Weights of a small GPT-style language model, trained from scratch on English Wikipedia: 9 layers.
Each number is 128 + 32 x the weight over its row's rms, rounded and kept within 0 to 255. Layers, rows and columns count from 0. The size above them is the row's rms in percent of the matrix's.

# layer 5 MLP up, 576x192, rms 0.115, rows 500-552, columns 128-191
size [ 95  91  96 105 105  97  98  96 101 102 109  96  95  97 107 103  98 110  93  93  93 103 106  96  94  99  95 109  97 101 109  97  95  99 101 101 109 104 102  99 100  95  98 109 107  95  96  99 103  96 107  96 100]
[[149 148 103 114 171 123 138 142 127  82  76  86 156 153 145 135 145 146 114 127 151 168 105 161 179 138  95  87 151 216 137 108  74 183 167 149 108 216 156  77 131 153 132 150 125 171 151 114 122 142 107 158 145 114 104 108 115 164 149 101  97 166 157 125]
 [158 160 129 130 146 109 177 144  80 143 137 115  91 109  53 129 145 124 161  48 135 130  94 116 155 100 119 134 192 160 143 140  69 158 133 170 154 167 148 105 103 113 116 159 143 120 148 126 111 119  86 131 196 154 166 145 105 166  88 103 130  99 149 167]
 [101 176  97 166 116  93 125 159 133 170 168 171 137 206 137 138 111  75 139  63 143 173 161 146 134 179 139 164 140 112 164  81  98 161 117 134 112 123 113 113 112 136 184 140 128 132 127 120 168  69 146 162 158  41 137 106 143 145 144  60  95 120 152 113]
 [140 136 136 123  77 183 119 154  92  37 175 113  97 135 107 117 165 150  96 117 134 158 119 115 143 164 165 120  94 147 160 111 122 159 149 189 124 138 152  67 157 153 189 149 147 133 100 146 134 134 136 179 164  86  37 165 160 119 132 113 122 152 169 113]
 [ 78 177 120 127 183 124 121 116  61  90 165 114 101 110 149  89  82 197 139  81 136 129 147 139 113 129 189 168 162 124 145 153  99 131 122 121 123 138  99 108 116 134  59 179  95 102 185 176 100 115 179 121  85 133 109 153 120  86 139  77 104 139  99 137]
 [197 130 134 117 157  48 131 118 129 100 109 140 121 136 108  95 169 127 143 137 130  62 168 167 143  98  96 115 178 115 175  87 172 106 117 135 135 117 106 112 123 111 140 182 116  70  85 155 132 106 191 161 174 173 113  91 129 157 123 169 152 155 131 130]
 [108 140 122  92 127  99  95  92 127 101 168 127 130 147 137 121 128 169 181  99  91  98 134 125 128 142 168 172  93 104 191 155  93 151 105 145 115 134 144 124  91  86  91  77  97 154 101  99 162 118 127  90 144  65  84 147 118 154 146 115 102 156 119 123]
 [ 89 142 130 149 153 144 130 136 184  86 113 145 135 144 143 181 168 183  88 103  97 158 134  93 169 136  96 169 104 156 120 123  98 157 173 128 112 110 155 115  60 119 118 126 115 151 151 172  71  91 155 134 129  69 100 143 109 142 138 105 133 107 151 131]
 [130 113 157  92 176 136 138 165 120 106 189  98 117 164  83  50  80 135 185 128 108 118 135 177 158 119 134 125  88 111 177  97 141 151 135 178 102 152 124  99 155 150  91  66 133 157  53 102  98 133 141 116 141 137 106 130 132 132  57 130 111 126 122 171]
 [175 118 166 124 157 110 143 126 167 133 162  75 113 113  85 105  74 134 149  68 109 111 158 105 114 162 162 143 153 100 152  73 133 105 127 134 113 179 138 141 140 183 119 119 111  68 132  72 132  70 136 171 139 124  52 154 116 142 105 166 161  96 129 135]
 [137 156 120 110 104 172 127 134 136 107 133 183 158 171 176 162  93 107 104  85 131 161 130 127 126 130 125 165 137 107 166 101 144 133 104  70 138 100 192  82 176 135 117  90 108  98 121 182 149  62 169 122 120 112 147 158 128 117 147 140  80 120 102 107]
 [125 160 120  95 107 106 110 173 128 130 182 107 145 119 122 143 150 150  98 113 112 112 152 162 189 137 171 158 172 154 113 162 109 150 136 123 112 194 171  86 138  84 101 169  76  84 131 161 124 103 100 127  67 161  76 142 123 119 103  94  86 133 101 100]
 [103 164 162 133 117 112 103 102  74  74 128 146 121 144  49  96 126 113 127 144 141 142 109 104 119 155  93 153 146 140 146 108 126 182  85 151 143 107 185 110 141 143  98 110 136 164 124 101  54 155  74 165 118 117 114 124 153 141 115 125  84 147 173  88]
 [135 104  45 115 118  86 138 136 145 154 141 109 120 174 146 167 173 110 133 110 105 112 188 158 120  97  93 187 155 144 168 114 143 126 181 160 138 160 145  96 146 195 130 165 149 140 105 146 168  81 160 158 152 121 124  85 140 178 150 160  77 171 150  79]
 [177 167 126 110 165  74 123 181 121 130 128  74  82 111 122 117 165 165 154 117 125 200 124 156 145 135 154 118 154 140 152 121 110 133 124 158 217 128  53  87 104 138  95 106  43  62 139 108 169  86 178 148  98 196 124 174 132 148  79 172  99  95 123 153]
 [151 113 115 130 107 163  84  98  81  83 120 128 174 132 116 186 106  97 123 153 119 184 115 169 122 196 117 153 137 190 152 126 102 145 120 147 107 138 180  60 140 118 170  66 119 121 168 142  81 185 142 118 120 108 116  77 156 142 149 152  95 173 156 124]
 [160 165 117 154 135 147 120 134 105  64 107  58 146  80 145 169 146 181  91  85 117 168 128 143 133 187 147 144 162 119 143 127  82 192 158  80 149 103  86 170 167  80 136 123 141 179 101 127 114  56 143  92 124 158 101 137 127 156  83 107 151 119 145 135]
 [114  92 151 153 184 169 136  96 163  61 117 137 148  96  87 119 180  91 140 166 122 144 178 108 162 128 113 176 220 132 178 134 143 173 100 123 159 110 124 137 143 130 146 144  78 111 135 129 123 148 181 193 165 141 127 111  95 120  77 123 121  99 159  72]
 [162 130 105 111 151 162 111 191 158 148 145  74 116 164 140 182 111 137 146 140 147 147  89 177 134 167 141  88 149 165 166 129 174 153  72 122 104 155 147 103  86 178 182 167 153 137 131 149  95  68  64 140 117 132 109 109  96  99  98 105 122  87 197 137]
 [149 144 129 157 151 202 167 128 125  84 120 149 182 131 113 118  97  89 114 133 144 134  95 113 109 116 125 154 130 156 161 117 126 116 148  91 115 137 185 109  93 129 179 119  93 173 130  84 128 180 101 125 154 117  69 158  83 166  80 145  79 170 156 130]
 [160 173 120 197  80  86 107 155 112 104  95 115 138 114 118 114 118 119 122  77  98 135 167 137 138 111 151 140 187 104 164  96 123 125 135 120 116 115 107 159 184 118  60 127 144  55 155 162 109  81 179  79 166 141 136 168 123 180 132 147 120 104  72  88]
 [138 204 106 153 101 155 171 119  44 105 146  93 115 162 149  61  92 137 122  40 156 161 140 129 146 147 201  89 130 114 159 156 203  90 149 137  81  92 144  87  94 140 174  95 140 109 206 104 175  64 169  99 121 138  96 122  83 137 127 130 106 105 187 127]
 [102 219 180 131 170 100  97 160  83 115 106 102 121 162  78  98 105 141 146 139 118 145 135 105 109 134 159  86 105 152 180  78 140 132 140  98 135 103 173  74 105  97  97 166 143 173 110 128 187 122 148  88 146 165  96 166  99 114 106 142 103 124 155  99]
 [219 100 125 120 119 182 133 139  89 125 138 129 144 166 110 128 104 172 152 150  61 138 129  85 160 160 108 136 103 140 150 181  84 116 116 150 160 132 186 136 117 146 133 109 139 136 102 126 141 157  98 157 135  87  99 171 120 144 151 114 115 150  93 129]
 [106 198 173 115 139 175 158 170 119  70 155 111  95  65  98 139 128 165 146  79 146 147 116 139 166 151 174 114  78 220 153 107 159 109 108 124 122 159 128 127  98  73  99 119 137 143 164 185  87 146 152  74 168 121 125 114 149  65 102 126 132 106 124 114]
 [128 141 125 113 152 154 133 175 152 118 112 108 160 186 116 129 143 174 141 138 170 134 204 101 130 130 137 121 154 164 163  89  79 124 174 137 149  97 131 109  82 167 112 160  76 108  94 143 186 157 132 112 218 178  87 115  90 120  63 219 122 119 117  95]
 [109 135 145 132  88 181 174 157  88 108 154 116 153 112 152 116 168 120 131 124 140 155 134 147 123 121 145 147 158 153 171 139 146 147 143 104  67 123 164  66 136 145 155 168 143 130 171 161 141 104 145 120 121  63 175 143 166 187 178  88 124  54 103 129]
 [127 129 151 156 216 129 145 124 130 157 132 139 116 178 126 129  99 119 122 156  99 106 195 138 142 134 109  99  97 157 129  73 149 114 104 119 133 169 149 146  94 157 100 133  86 110 108  91 104 136 176  76 140 115 152 134 101 119 134 188 137 161 133 158]
 [115 179 120 129 133 122 140 127 166 151 149 128 158 132 119 141 173 208 115 153 143 107 162 147 123  90 121 121 123 138 163  85 125 109 177  50  96 132 132 155 102 131  69 107 106 135 100 141 100 109 130  88 143 149  95 167 130 102 141 138  85 179 119 153]
 [116 165 153 154  92 138 160 122 133 103 137 103 135 156 110  59 143 113  66 148  65 185 176  90 146 123 127 130 143 160 122 135  70  51  93  93 122 165 143 105 119 166 156 128 102  99 176 174 139  86 150 109  69 121 124  90  64 186  37 153 133 152 108  83]
 [168 112  78 127 154 172 160 105 147 161 145 127 131 157 151  84 145 162  91 109  91  94 186 119 161 141  89 160 199 142 132 157 137  62 142 181 133 158 174 125 122 122  99 114 169 107 134  63 121 133 141 180  98 119  92 103 101 145 130  98 150 133 163 120]
 [205 168 103 149 138 144  85 141 153  86 172 161 128 125 121  92 171 140 140  95 119 147 140 110  89 113  73 141 138 176 154  94  97 156 152 155 120 163 180 111 165 110 120 105 178 103 132 128 138 152 119 162 155 115  64 164  48 132 117 108 111 117 121 108]
 [152 122 220  75 110  95 111 183 133  89 130  62 131 106 136 127 104  49 135 106  70 105  99 142 206  73 151 141 109 143 182  82 116 119  93 112 160 108 116 137 155 177 180 154 159 161 144 113 158 110 161 130  81 159  92 196 173 165 117 140  94 101 159 137]
 [ 57  77 190 159 144  62 157 122 117  91 161  59 105 101 101 129 117 157 125  89 187 136 152 151 116  83 198  87 165 215 165 135 136 160 100 176 143 108 147 113 178 132 123  92 147 131 127  99 119 141  80  84 155 163 115 118 104 100  85 139 123 154 100 121]
 [186 147 128 120 191  76  88 135  86 128 206 111  60  79 157  79 117 153 136  78 114 159 107 121 145 177 136 117 147 124 168 139 116 146 130 119 124 151 171  81 167 147 127  96  96 115  98 108 166 134 140 131 175 164 131 121 157  96 111 177 110 166  98 103]
 [144 179 142 144 113  94  97  70  96 163 109 139 145 127 102  81 149 117 100  63  95 109 209 110 138 160  95 111 123 115 122 139  97 186 177  90 158 162 150 114 122 177  91  45  85 159 126  95  83 165  98 119  81 157  87 201 113  59 111 212  94 158 129 143]
 [194 132 176 112 152 158 158 136 120 103 216  53 112 161 139  61 191 105  86 116  95 180 149 171 138 149  91 155 106 121 127 130  81 104 193 155 130 169 143 109 135 174 166  98 142 142 132  83 132 115 143  98 157 120 163 181 123 128 100 149  90 135 139 142]
 [141  99 133 126 124 123 113 147  80  66 165  88 146 161  85 112 114 110 165  90 114 121 155 142 135 133 195 167 117  99 190 157 175 102 172 151 107  92 114 104 145 138  99 131 156 141 182 138 124 113 140 123 169 126  60 125 122 136 123  97 134 155 122 104]
 [189 143  99 132 190 130 148  92 132 143 166 135 163 173 144  90 121 148  69 114 117  98 116 188 109 177 127 154 127 108 135 114  53  87 133 125 145 155  81 123 109 116 153 108  87 161 128 130 161  89 123 158 155 144  85 171 145 127  76 128  85  99 118  72]
 [142 157 137 152 139 136 149 132 146 146 138 127 143 141 100  85  79  60 111 120  87 111 153 141 170 103 167 124 152 141 139 149 132  89 189 162 178 131  99  87  83 182 194 100  92 187 133  89 117 180 129 148  92 105 118 139  72 121 149 139 129 101  88 112]
 [106 182 129 126 122  50 102 101 138 101 147 125 133 144 144  90 145 165 110 108 136 106 108 192 123 102 126 149 114 127 146  93 140 132 153 144 129 128 111 108 116 163  86 102  98 116 100  94 149  96 133 173 131 180 117 147 125 118 138 160  97 124 143 106]
 [121 177 104 181 115  95 116  80 158 138 136 132 190 145 145 146 114  54 111 147 168 116 173 125  75 146 108 121 155 115 163 142 146 121 205 135 119 112  90 145 125 158 101  32 112 174 138 113 111 172 165 137  93  91 105 150 105 163 132 108 122 114 131 103]
 [141 132  85 155 116  89 105 157 132 143 137 141 161 192 143 158 172  62 172  58  91 142 165 153 111  96 143 122 121 145 174 148 175  94 181 182 186  91 112 143 130 124 192  88 104 104 105 132 113  50 111  81 143  84 136 166 147 153 131 190  61 139  93 131]
 [207 180 116 184 175  63  83 115 113 111 144 132  91 134  95 133 182 134 120 148 114 134  98 134 104 158 159 155 114 171 128  76 127 166 127 122  75 166 119 122 113 159 175 171 111 137 154 139 104 129 161  57 126 138  72  95  98 107  68 151 117 177 148 164]
 [125 116 152  62 135 107 144 126  67 138 125 100  88  79  82 129 135 103 131  95 124 125 140 150 170 115 143 134 154 160 162  86 147  99 116 161 147 125 133  94 103  99 176 162  95 119 176 102 171 118 137 146 107 141 143  58 110 195  86 197 133 137 170 176]
 [153 131  87 132 151 181 150 112  97 107 110  65 149 194  46 164 144  96 188  37 107 154 125 132 128  60 100 153 130 131 199  94 168 123 146 173 165 143 105 154  86 103 172  92 109 184 148  78 102 123  79 110 116 119 150 169 131 152 118 145 134 157 152 133]
 [158 135 192  93 124  71 133 125 189  80 150 118 145 197 110 136  97 148 123 110  77 153 141  82 135  72 107 153 122 173 144 134  78 110  95 145 164 187 182  81  97 176 143 140  84  62 138 120  68 129 130 130 175 121 114 189 131  82 113 122  91 133  93 145]
 [128 138  82  84 107 141  87  90  88 115 207  52 110 151 103 113  99 115 148 139 112  94 186 114 110 161 167 145 120 125 137 167 131 183 172 166 137  82  89 167 142 167 111  96 140 126 106 110 172 105 176 128 160 122 142  75 129 150 126 170 129 150  74 103]
 [105 160 134 116  98 140 144 141 115 103 127  98 192 157 109 135  81 104 120 172 130 149 134 104 208 123 165 109  95 165 144 126 140  93 162  97 103  96 139 144  86 129 168 164  97 111 175 141  50  85 139 124 212 137 115 189  81 123 152 151  60  97 191 127]
 [111 105 181  98 135 128 123  50 114 130 106 169 115 190 148 105  96 120  96 156  53 151 165  82 159 188 136 150 140 105 143 120  95 152 150 145  87 137 172  93 120 129 157  80 153 111  87 152 103  77 138 175 108  87 141  73  82 138 147 127  85 135 172  87]
 [ 87 131 180  91 116 150 119 137 131 115 137 150 142 129  62 113  91  98 141  61 155 117 124 181 104  78 148 127 127 158 154 164 102 137 112 104 200 132  90 133 163 125 124 103  59 128  80 103  85  98 165 158 137 153  87 157 145 174 142 157  95  87 162 171]
 [172 154 104 103 115 168 127  96 128 113 161 111  78 146 141 122 151 146 160 129 212 132 107 136  89 149  97 104 147 153 163 157 139 105 111  92 149 178 142  91 165 157 159 180 112 133  73  82 127 148 144 117 120 159 118 160 159 153 120 166 116 173 158  82]
 [135  96 174 163 161 176 127 115 130 120 118 147  87 122  69 115 125  77 130  82 103 130 165 136 128 106 165 178 113  99 152 162 157 154 107  94 135 132 104 131 155 131 191 147 103  97 158 118 106 139 121 137 150 121  52 168 115 137 138 107 180 103 140 159]]
# layer 5 MLP down (transposed), 576x192, rms 0.117, rows 500-551, columns 128-191
size [ 96  81  87 107  97  93 101  92 104  96 104  85  89  84 106 112  95 119  86  96  95 103 119  93  89  98  91 108  98 122 109  92  84  97 100 101 105 118  96 102 107  85  85 105 104  90  99  94 101  88 106  92]
[[ 99 136 107 152 136  98  82  94 188  48 135 170  85 160 162 105 115  86 142 127  84 107 121 121 132 137 121 112  72 100 156 140 127  65 141  79 146 101 121 154 135 108  69 121  96 180 131 140  56  97 120  87 135 130 129 102 139 115 134 138 121 125 144  90]
 [123 135 110 156 175 146 146 139  88 151 108 105 120  94 120 128  76  96 115  57 117 168 137 129 153  95 105 109 186 164 125 158 143  98 104  87 141 116 166 142 131 149  85 144 119 141 139 184 109 183  93 102 132 134 160  57  93 191 110 151 120 166 150 113]
 [166  77 161 149 129  96 112 101 103 114 120 110  95 115 146 113 148 150 133 126 134 108  93 102 144 143 105 186  71  71  87 147  92 115 181 133 118 141 166 131 146 123  94 105 113 133 114 159 120 181  93  70 155 147  98  32 105 112  68 135 150 102 155 101]
 [147  97 164 174 127 116 139 173 131  93  72 117  72 128 142 121 140 143  81 109 161 132 148 143 151 112 155 132 181 106  96  63 138 148 141 163 181  75 173  83 140 152 121 139  55 108 135 103  92 189  85 129 103  77 151 148  84 173 122 129  94 140 136 119]
 [144 140 163 104 106 159 146 141 158 116 188 107 115 158 174 130  92 137  99 163 108 115 151  89  80 129 121 166  84 169 149 148 146  96  67 132 168 165 162  66 134 152 136 120 145 105 162 131 125 144 167 106 104 139 193 107 111 137 100 136  93 117 101 138]
 [137  76 174 159 114  93  95 134 144 130 142 194 117  75 142  92 113 138 107 146 110 128  94 122  96 127 153 110 179 131 189 126 143  83 129 117  73 101 132 180 151 154 163 145 107 108  88 108 159 115 130 212 108 124 119  91 133 173 148 140 140 138 139 106]
 [120 115 146 145 148 110 124 166 147 109 143 147 136 113  97 121 154  91 130 165 155 114 136 108 138  98 135 112 126 102 111 144 113 121 150  96 218 111 157 125 128 158 152 144 161 126 140 104  95 134 108  80 137 132 147  87  76 127  70 125  91  88 159 116]
 [128 153 108  38 159  48 107 130 152 154 153  94 138 144 105 121 125 120  80 118 104 114  61 118 122 120 124 140 117 189  98 132 161 125 163 138 172 127 119 151 109 112 155  70 158 133 123 168 162 136 119 126 148 100 115  97 128 115 130 111 157  66  80 141]
 [146 142 123 165 178 181 140  68  98 141  61 123  96 114  52 116 151 112  97 148 111 103 165 199 180 120 158 130 170 132 123  89 111 125  73 144  77  98 117 103 107 163  84 116  93 154 113 130  48 177  69  92 138 135 167 172 116 125  71 112 119 158 155 106]
 [157 127 112  95 116 143  74 153 130 125 136 163 130 136 138  97  67  86 119  64 122  70 120 130 124 114 171 121 139  79 178 126 121 125 113 104 222 110 126 135 120 154  64 118 129 133  65  89 140 132 146 188 151 143 106 187 132 157 102  93 128 154 122 137]
 [150 155 109 126  94 161 164  95  87 135 112 116 100 137 190 124  86 161 167  80 113 156 116 109  78 159 145 168  67  73 133 129 161 176  74 116 199 101 143  99 145 112 106  68 115  89 130  97 165 166 159 144 119  64 186 108  87 107 176 134  61 140 141 156]
 [150 131 138 130 129 111 100 145 132 107  99 145 114  94  62 147 118  95 195 115 113 120 172  98 125 124 123 111  89 114  72 174 120 123 127 142 179 133 167 151 105 145 139 120 116 133 174 111 217 141 160  77 147 151 147 196 153 100 112 159 181 129 144 139]
 [102 141 177 203 121 132 107 133 135 160  94 138 115  89 136 166 159 177 149 190 152  94 131  99 140 146 148 115 130 154 143 121 147 135 148 133  70 108 122 160 109  86 110  96 155 147 184 185 130 158  71 107 163  87  97  86  87 113 149  58 121 143 170 156]
 [125 116 154 176 127 154  74 108  79 152 109 147 127 130 169  96 180 130 163 129 127 149 116 166 121 159 108  49  89 146  54 159  83 143  79  92 152 127  80 146  90 104 140  51 143 109 162  69 146 163 153 110 128 138 120  83 104 146 140 133 110 168 179 114]
 [147 122  64 178 154 196 102 146 157  94  80 169 136  79 201  75 114 129 148 188 140 131 106 153 111 120 115 111 114 138 103 122 162 159 111  90  57 111 113 173 134 163 184 102  61 147 134 138 159 100 123 157 107 111 123  96  96 184  99 134 151  93 188 127]
 [161 134  97 164 146  95  66 130 178 190 105 127  87 120 108 127  59 194 132 118 104 133 110 161 107  81  74 182  85 139 145 108 102 106 107 123 102 153 157 153  77 123  98 137 107 145 119 162 152 168  76 105 142 154 129 131 141 170 111 132 130 155 168 135]
 [118 147 113 129 145 116 106 125 139 118 155  92 168 161 153 152  90  94  81 147 142 152 150 146 114 180 138 117 120 124 109 148 178 137  97 120 105 147 127  58 113  97  80  99 107 131 130 117 174 184 114  92 129 179  77 151 125  72 143 105 183 118 107 148]
 [ 66 129  85 190 157 128 176 108 136  89  55 156 137 136 160 143 200 161 181 103 161 120 165  81 151 128  79 119 161 130 131 137 136  90 141 114 117 139  86 191 153 174 100 189 151 126 147 136 128 158 137 197 116 120 156 147 115 101  80 154 104 108 104 111]
 [114 118 155 137 144 116  62 147  78  93 119  88 116 102  84  45 122 102 120 117 118  84 128  94  95 113 146 125 101 101 157 152 123 146 140  79 229 109 131 129 146 119  39  97 110 139 155 132  86 193 151 122 123 132 160  57 111 142 112 105 122 133 105  87]
 [106 159 142 141 131  89 143 116 148 136 128 175 139 148  98 163 145 121 163 114  80 104 104  93 205 152 142 177 138 131  97  65 141 131 151 196 120  83  60 112  88  99 147  44 130  96 119  97 161 150 130 132  94 138 140 165  94  38 142 131  96 124 114  83]
 [ 99  78 153 185 103 122  65 125 136  81 105 163 114 134 149  95 138 143 132 114  87  72 113 108 130 145 150 147 105 119 120 157  75  96 132  81 131 120 168 121 112 124 121 168 109 151  97 150 140 108 136 130 106  93 135 116 136 149 144 131  81 137 139  83]
 [142  91 118 136  68 110 154 132 181  90  85 119 141 101 160 119 128 102 147  90 153 115  88 157  80  95 142 154 120 121  73 158 151 115 144 153 150 118 103 176 144 170 172 151 166 144 145 134 130  84 108 102 130 118 101 111 151 192 125 138 121 189 164 127]
 [114 173 105  94 200 162  90 101 145 149 143 136  69 126 160 129 119 106 104 171 129 103 145  99 155 129 123 102 155 142 106  77 117 140  81  89 118 135 221 110  87 169 113  27 113 141 116 103 159 152 145 129 144 150  92 162 165  92  95 174 188 158 102  92]
 [105  89 147 131 183 100 104 127 103 135 112 126 141 139 105 113 106 105 180 128 161 139 120 121  94  75 100 111 143 144  95 100 105 114 171 100 192 121 129  82 189 157 117 113 119 129 105 127  91 127 118 113  63  99 174 152  71 106  94  72 122 101 103 122]
 [123 112 115 140 113 129 121 106 200 116 116 112 118  70 132  45 124 118 112 116 160 175 190  84  99 175 155 112 175 129 102 105 141 167  84 109 184 164 162 102 135 115 131 107 176 177 178 139 140 148 136 155 132 148 107  88  80 112 121 164 130 122 141  94]
 [113 124 123 115 191 165 129  84 187 159  89 103 113 129 149 203 135 146  93 136  98 111 168  98 101 103 114 109 113 138 136  53 152  61 123 161 108  76 143 107 185 183  78 101  46 152 128 105 175 129 150 118 143 106 149 162 143 127  50 117 152 146 131  90]
 [144  92 138 136 156  66  90 139 129  71 174 116 157 107 120 102 169 170 108  89 153 151 188  93 155 161  57 130  74  82 127 133 138 105 125 124 105 139 179 129  78 107 141  90  89 127 117 101 149  96 151 144 154 183  90 119 129 125 116 147 141  80 129 127]
 [ 83 121 176 136 167 142  72 113 119 147 108 145  99 164 120 155  99 148 151  99 124 106 164 143 128  92 102 118 103 113  87 117 127 158  73 157 200 177 164 123 112 120 174 173 137 197  85  71 142 121 168  85 132 119 169  86  99 122 167 138 101 166 141 104]
 [106  69 141 118 142 169 156 126 100 141 165 126 150 106 122 108 112 145 179  93  79 131  64 171 128 105 125 133 127  70 108 157 110  68 139 123 117 163 119 176 140 178 130 150 146 121  89 109 104 115 143 101  88 122 111  96 159 106 149  88 130 113 135 105]
 [111 120 157 118 119 154 175  49 114 118 102  77 158 198 131 230 124 143 110 126 197 122 130 133  76  95 123 149 117 173  93  90 127 158 159 184  89 121 126 179 106 173 124 118 128 189 141 172 142 143  95 116 200 144 150 129 137  92 141 175 108 119 120 132]
 [168 186 146 122 117  58 146 127 171 212  87 104 139 173 111  90 134 137 112 190 129  92 104 109 175 136 114 114 170 102 116 142  96  88 127 151 159 149  97 115 190  86  99  92 167 183 157 133 150 110 120 105 101 102 157  55  69 143 115  99  71 163  86 166]
 [175 108 180 132 126 108 120 169 135 108 146 204 139 124 142 126  88 125  70 130 107 162 143 151 133 142  99 106 155 115 115  66  94 146 120 161 127 128 174 129 161 168 122 118  85  71 126  79 155 168 124 145 114 118  85 160  80 133  80 191  75 122 150 147]
 [113 183 112 154 131 145 162 149  70 124 144 117 136 125 135 170 112 170 127 135 134  69 130 115  32 168 129 134  52 121  84 127 107 171 187 128 232 134 108 135 119 137 115 129 116 150 115 147  65  86 119 117 153 129 121  48  83 158 120 152 134 138  97  91]
 [118  90 170 120  85 162 112 157 101  63 142  78  77 131 116 147  72 167 126  90 118 149 136 168 146 121 171 162 157 105 122 142 155 143 125 171 136  46 134  94 130 152 112 129 128 171 157 115 116 100 119  89 157 182 157 168 135  87 143 160  98 133 111 134]
 [108  75 141 123 118 108 133 194  99  63 116  96 153 113 154  85  96 107 115 134 176  82 118 152  77 113 133 188 111  54 122 124 121 123  89 155 158 148 119 128 123 120 115 102 106 152 129 110 129 116 137 148  58 156 166 125 141 146 121  87 119 149 122 126]
 [130 130  70 133  97  95 151  53 144 108 130  61 115 107 206 137 104 126 167 166  89 129  93 154 160 204 123  86 119 103 117 151  93  90  79  75  79 143 113 160  91 127 149 118 161 163 137 158 158 133 163  87 113 169  96 120 149 111 141 125 181 144 134 179]
 [116 113  86 103 173 111 182 121  53 122  93  92 172 100 125 129  83  58  50 167 165 161 167  97 138 161 107 127 124 106  95 157  98 114 153 127  81 171 137 126 168 150 143 164 150 112 107  77 126  92  67 126 174 162 168 115 102 159 126 122 135 156 125  89]
 [142 106 120 168  89 125 151 131 106  92 127 146 120 119 141  63 134 129 103 124  93 116 135 118 164 145 159 129 101  46 112 159  78  70 120 119 190  97  80 119 135  98  88  86  98 128 103 121 126 117 156  96 168 196 162 130  88 176 165 120 153 119 114 111]
 [106  77 110 112 122 155 121 152 144 131  88  88 124 164 156 126 114 169 135 115  99  93 136 154 111 155 119 119  87 109 162 145 161 169  81 151  49 102 114 134 149 106  99 168 143 175  70 143 107 100 152  89 137 107 131  76 123 130 152 134 230 118  94 190]
 [172 119 116  83 115 153  65  54 149 128 105 105  87 191 143 108 128 107 144 118  46 170 139  72  99  96 154 171 108 117 127 115 177 112 167  88 166 125 116 159 142 109 117 137 173 171  75  86 141  60 176 136 119 104 161 195 145 119 159 112 137 145  97 124]
 [130 115 166 136 140  66 104  89 117 181  88 115  82 145  93  95 164 172 184  82 174 134  89 124 107 119 140 102 173 131 112 100 132 164 150 168 131 165  65 126  90 132 163 135  89 149  67 113 128  83 102 157 106 127 138 118 129  76 204 103 178 144 141 129]
 [146 142 131 116 142  76 148 155  86 173 124 125 100 111  75 159 152 116 144 124 175 158 128  85 106 124 150 145 166 171 133 116  74 108 110 105 133  66 143 127 152 155  69 129 111 123  94  76 114  75 185 130 145 157 182 137 116  81  81 134  81 112 133 119]
 [149  99  94 125 147  96  53 126 141 158 128 174 136 149 138 138 169 134 108 136 119 141 133 171 147 157 184 128  42 122  90 154 125  98 125  68 154 119  92  86 130  95  97 172 162 130 141 175  78 137 156  83 131 142 121 121 113 165 147 151 113 104  86 121]
 [173 123 122 103 111 138 156 179  91 153 134 138  99 137 118 108  97 111 120 134 100  91  97 162 105  68  73 152 100 123  76  70 102 192 157 127 160 127 150 161 133 152 162 151 141 125 144 180 125 149 118  90  90 132 165  97 145 160 133  76 119 101  68 130]
 [120 121 109 166  72 100 100 125 107 112  85  89  74  67 113 173 117 167 142 135 152 147  95 161 125  63  76 161 129 100 134 145 138 123 133 126 188 146 124  98 129 132 134 136 129 101 206 153 118 153 121 139 155 118 142  86 163 143 110  90  77 152 170 145]
 [109 155 143 104 175  45 182  92  96 125 151 135 156 157 148 117 126  94 100 108 136 122 103 155 138 141 128  62 126 142  68  89 170 150 167  94 183 131 101 139 106 129 110 132 190 164 148 156 164  11 185 117 103 118 111 102 198 118 108 104 110 118 127 150]
 [110 185 179 143 164 155 148  72 136 136 107 143 156 150  99 125 174  89 125 147  85 110  99 110 162 148 149 110 130  90 166  79 173 124 130 139 126 150 116 137 112  75 126 155 151 117 154 196  96 169 127 146 163  80  91 162 139 158 182  76 148 113 146 107]
 [108 127 171 159 138  49 180 160 130  62 100 174 177 139 146 138 111 114 124 114 116 134  79 161 165  40 140 118  72 132 118 134 151 136 125 129 156 134 148 120 133 130 119  98 150 100 144 152 122 122 130  78 126 108 117 100 124  85 118 129 138  59 199 160]
 [121 116 115 131 158  93 118 103 118 104  90  83 195  76 103 176  93 105 145 134  90 163 158 152 176 156 128 105 120 113 179 140  94  98 153 178 132  72  59 131 193 137 143  89 166 105 136 122  72  90 116 125 150 120 130 155 109 123 208 192 177 114 206 100]
 [185 127 133 135 144 126  93 167 106 149 183  91 156 118 146 130 122 106 132 135 116 164  94 130 163 139 154 174 136 171  76 152 147 107 155 126 222 136 128 118 130 145 122 149 144 164 169 132 148 165 117 103 144 133 137 130  76 123  79 131 146  89  97 173]
 [130 140 137 125 126 129  47 107 169 140 107 116 108  90 196 154 106 118  81 123 111  72 163 130  99 155 165  89 132 107  80 118 102 114 140 147 133 100 153 142  96 176 121 138 132 136 139 113 160  88 137 135 113 117 107 113 180 133 133 172  91 132 186 180]
 [136  94  90 155 117  80 107  92 100 210 133 124 119 122 154 122 134 175 149 112 112 116 122 162 110 162 179 103 113 133  56  93 120 106 176  75 189 136 110 155  73  63 130  78 152 173 143 128 160 129 126  83 167 144 103 116 152 149 150 124  92  90 106 161]]